Weights of a small GPT-style language model, trained from scratch on English Wikipedia: no biases in attention or MLP, 4734 steps.
Each number is 500 + 50 x the weight over its row's rms, rounded and kept within 0 to 999. Layers, rows and columns count from 0. Numbers have three digits each. The size before them is the row's rms in percent of the matrix's.

# up: layer 3 MLP up, 768x192, rms 0.223, rows 715-767, columns 160-191
# down: layer 3 MLP down (transposed), 768x192, rms 0.215, rows 715-767, columns 160-191
up715 107:460635504561508490551350487571401508527494494503470545471416525553456499435490327557536455474351
down715 106:619472511432564547461501531510550492424476544521465459477409434490487535420540414533460553473580
up716 091:544410500498541539554530447542526497499479480615535584436500383562516477464563594475476553501504
down716 099:445475505445413583476526506570521437560460466544435501468459559493637496442541598459534538529522
up717 107:453543427478532515411468523482581442537526523377467516514532459385544435534546473534498532568551
down717 103:476447465486610522471397467539575436449506549508424463488496515444504409506632448472436464403469
up718 096:560482491555581485526499494539482522525477518559556417456544536457543423500448568553454470523488
down718 093:548460446447490492455513548474528523442402508543537432435593574465486473414453502465468625426518
up719 097:610475555418529573520423414574506550498500498507460590477605517464582468523579490501528508564454
down719 093:543461402468489523594568515423516465520517406538402490477477528464439538473529558479440510565535
up720 103:521477428515490449453553478576483429501480499534488552432435502541471538530557502412539480405534
down720 110:437567579647513513441565599442423537574443453554557443399545510435530488522500498495499514492437
up721 099:580536576485492488553521479459441471629521540436635409490385450513547529465488468393488550595446
down721 092:503417575496538564520428505538466469586524571435574501560533436453436511493479499442554455493583
up722 107:441527548431443450469460520474503427491498507438495441525498424553479539505521422447507539578484
down722 108:448564534496446562461411522532479495472451404515526495489602499472397490577533477506500545467481
up723 103:452473506398673511640494472432492464537477468485424523535539540494416512422548468462490444492435
down723 097:449497452437438495468483478428560500524481541522414500440487521522567427452476557508475587515438
up724 094:379492611447513468469540498528457483503481539570578434460456508509533516577507447575432496463464
down724 103:507516499482560455446644516496519511427605394610510574545511549394437542459515544523494457549478
up725 113:473555530512430476402525500571540549491476474528485420528612435481493534481515437569533454595512
down725 102:522422508550494486457533540500469600483469530413502503440535498507492482510512500570523408517499
up726 110:367401514486507579543521604560462617461490548535501502548454448523598436508512499583502541485502
down726 104:448369446441538550540463483433546540547451446551505546578567483488501372531518516550500554443504
up727 106:494512525355570547462540494470436504549567475573520487511528555428577477460512530560595450512492
down727 107:479556430482459454469511554545527456517564488545421575472455565495433423521517487555576526421511
up728 086:489571557468479454474338486475478433453590508470568524516556427484500484532505443530538499480471
down728 092:472480514449492543535482487523474451568423555462515498467451542519524462393609435418497526536490
up729 109:496643518491449532495459446506526479464472477537528495473551559497534506438480625513470524570504
down729 108:540537532539555508453443542525486486523478557512463545454621507429557591481494510582517409504525
up730 100:517467467497478462482422558507451510539458381410507441527493450512493472527547461483405560538435
down730 106:385517450437543570443544377540483555462562505504447586469555526438618548410529551383612470532542
up731 088:518545493492589497490458507422477498558530441519563465597512463430459510505518407479515404533516
down731 094:477383536533537468515580567473449594588520476544436592489498563562483525572450555556535464485470
up732 112:486540503577562490492534583477515473477503518531395433533498437521534593533443437476477487548432
down732 107:533569468436624512472447495391481549492502469542519505527462550576550548509591538481496440319484
up733 096:482609394471517520508506520469582535469532476506519496558659483485532496516482349546473502534552
down733 102:430567476522449483483546424518503532514447534533560507543544536487438512502555494515489474543608
up734 108:457562491520411511467441423529543554512468499470575520446496525488459503471465546496534464510503
down734 106:511499515502545484539460431545510450548438417557473470562483470504529461541532559490471566358496
up735 091:453594456499490554563503418473447566450547459525472404545519539468545470454501394507538391501497
down735 099:464600417461507545478552465495480492419490528568475465484457547411451640534613439513480520438492
up736 103:570464544473504538491574563562515554545499541474553485500527466406607560533450423486529437498525
down736 096:598468470447436606464501516627498579550507586483533498501462496495439576530531465500491443519524
up737 099:496564445402462539506485444473559472519468489375520456518547429466503537443432490484565516441478
down737 099:480503500491545577461516556449581490543516579533534494484518525529559472539446451419510540519563
up738 105:557433527502511439592448564462443453591527528439558483493532487501515509503476558506540481617422
down738 099:411337523564510401574500486499538498489514451524539478453488523546458527397484587526504547498494
up739 115:473465472540528472470475597446504438523450540457523531486552453538456550514524592531467507556491
down739 101:475450446510563564547563446411529496469491525504424477566522447531476518490532490487521476428452
up740 102:518501405537466513511451459398443583450551466544359547495430493521598494593450595515500517586488
down740 107:539464520582501440507442459501440450484385375526536527535502423574547547518426481446510419510550
up741 111:526454528484451457486536540557446490487456474586485534403421485523499498579538487468512462433520
down741 107:499426476391462452546569509576436567590455506474520435473518524494468504566530481573467593420486
up742 104:476544461455531519542557444482484512483440515495528489463495531514481432558445401573500560484487
down742 099:415500581525440509531579441555530488504579521471508492508544569491557511588512476483497490575410
up743 118:466473488446482583509505536553600485521519438547512530551557451478462512459449521472554474463461
down743 097:529511485550560401476544495497599496531536501489501503457472536427537510532524648478506554506460
up744 098:441500499425504583479550499508467462652589480442421488534580529452531567536521465461516519596496
down744 102:588471483564549521519510597514511512473512454485515536456461394586443518522491604507479535570412
up745 094:476568493442507554555572459500647431471463470505528449490536445506584425363570498458465530487552
down745 094:536488458536533517519452401437489418484546502479443473547517485530503474489609501563530605464516
up746 094:416462424513574443514480449489560570512525349500459530539473560447589482517507565466554459517473
down746 092:378484464522464566438456477485558530519400527492517483527570582456540525511582563538521499531508
up747 100:521582475544515512565522455443503531473537455509506468545535620546478409497436577540491566542498
down747 101:465538477491486516529512545446420498502452421511570448566581486532548459564578554461564463563544
up748 093:508467487531525520431535544473406456453518493499510498531592422463493519536521434521579459539421
down748 098:495469451556461469543497448438497481434421527586413493465554416443484550586495467456471496472422
up749 101:475573471517524556563420518529520455471534493538565534548523476554492478509610466459534441393525
down749 097:524461538436538529476406663510484459465465585395488512415649442421463549553464515448447503526488
up750 105:470438470479545517478593501525624448449505445496492594417448467502508545425442545521560449463517
down750 109:490537479439536526538466474523525532479496459449448530586476462551576551554425515486393488527487
up751 096:459546540590561463465485543525475499522563506481569490549506469557494535456534513512472484544455
down751 102:561538498484579481476490488358493549367477555548445478503509447542515538473533592484506494520458
up752 108:513480561544457455495506437558429585531537526483503519620560488453478553500552447389585479421507
down752 109:510454476524539477535463550538580487490448462513535498471514554446506528444475535507471433560527
up753 084:511522420528537457544497583469498513498501421572476491508489490457483502541389474452459482536447
down753 080:497523497465551503553506528530506517448465524509486445522540411430601516545469518484453576523500
up754 090:530562419403440492496527443522459463465527570514534523538551436558500474571480446479532565545536
down754 098:499496505568446547399523467650485556539480468447592500462434567404460654509493496500523424514495
up755 105:502527466503484527463516447596510451519477522490559463524453563557547351510530544499592523405473
down755 099:474533495472556511492553573470446510508617568532523488536494513471562452480536479539558340553514
up756 094:598458488458506493471414418470572550429522568509427534481536529520581553496495487567549584457595
down756 094:554532536590528445507470451454561480424392545537418438429523482465488460499524507547453519427574
up757 095:618524467578497507585522432367514527450462551530492452458461508525447583501486465489444569508503
down757 101:525440460574497503556520407487497535477492428531462470468519578571455571487492502535452425534530
up758 102:584436460426437485486508526453581480505500507428596631348563475492458487497531575543523581481612
down758 105:506442572450521507473440535561531566450493532482567435510445474457527504532552575524453525365540
up759 103:428455483508517560595403536553506457494626550513591549540395495467557466558502422544548529495474
down759 096:465478442535408431519526596543478484491417483466439474583500517501467512578442502539461514423509
up760 094:563620448467485468551484451487582463456538433556513445427517533522546528519524474559505561446407
down760 092:555573506613410567556532494501486436597463500561504554527494499582603491425406492483483472517499
up761 097:446508525515591438453432558549478516525427443529499470460449474529470531483579481565580591511480
down761 102:412572554497455512539448532590479575548449529465401536479518508423501579476526482525469453542510
up762 099:524499413436582489518496486483404427588635463523443490386491591534483487515436529461496550496414
down762 105:501511489467452493426486502494458458461555540483561507397491552549454454602495606540407492443557
up763 093:503509486465541550516491415478370451540490487589475360595419572604495499574479437592456504451466
down763 098:503609494490445541466546533527587518568446518544533518503590501592447586447461574488414569494522
up764 104:611524562462502494475461489507497493481483483460633527544522499508490487565454564510530513470499
down764 108:537440586552550588476611464493506561584520454450553464488563523462426550488489425462543432508452
up765 107:536503459467458450623507475542370452435570514463420448384484465515449435616493541503537514505444
down765 106:376552553479490509436425500508464471373483505521344429455508503502460570502568446536448474459553
up766 088:418506530493562464521469497518448504514392505403587519560502490396522518570454532453506384490491
down766 095:498424535539514372532459570594417532506462521514478550566511592571416558504420608568523532535519
up767 105:396492432456479564487475602522564458475465541493467549449503548433483573493411586503574392492512
down767 096:515545600484522524480480458541553488516529533526554482411500569508588417531551531484578515437492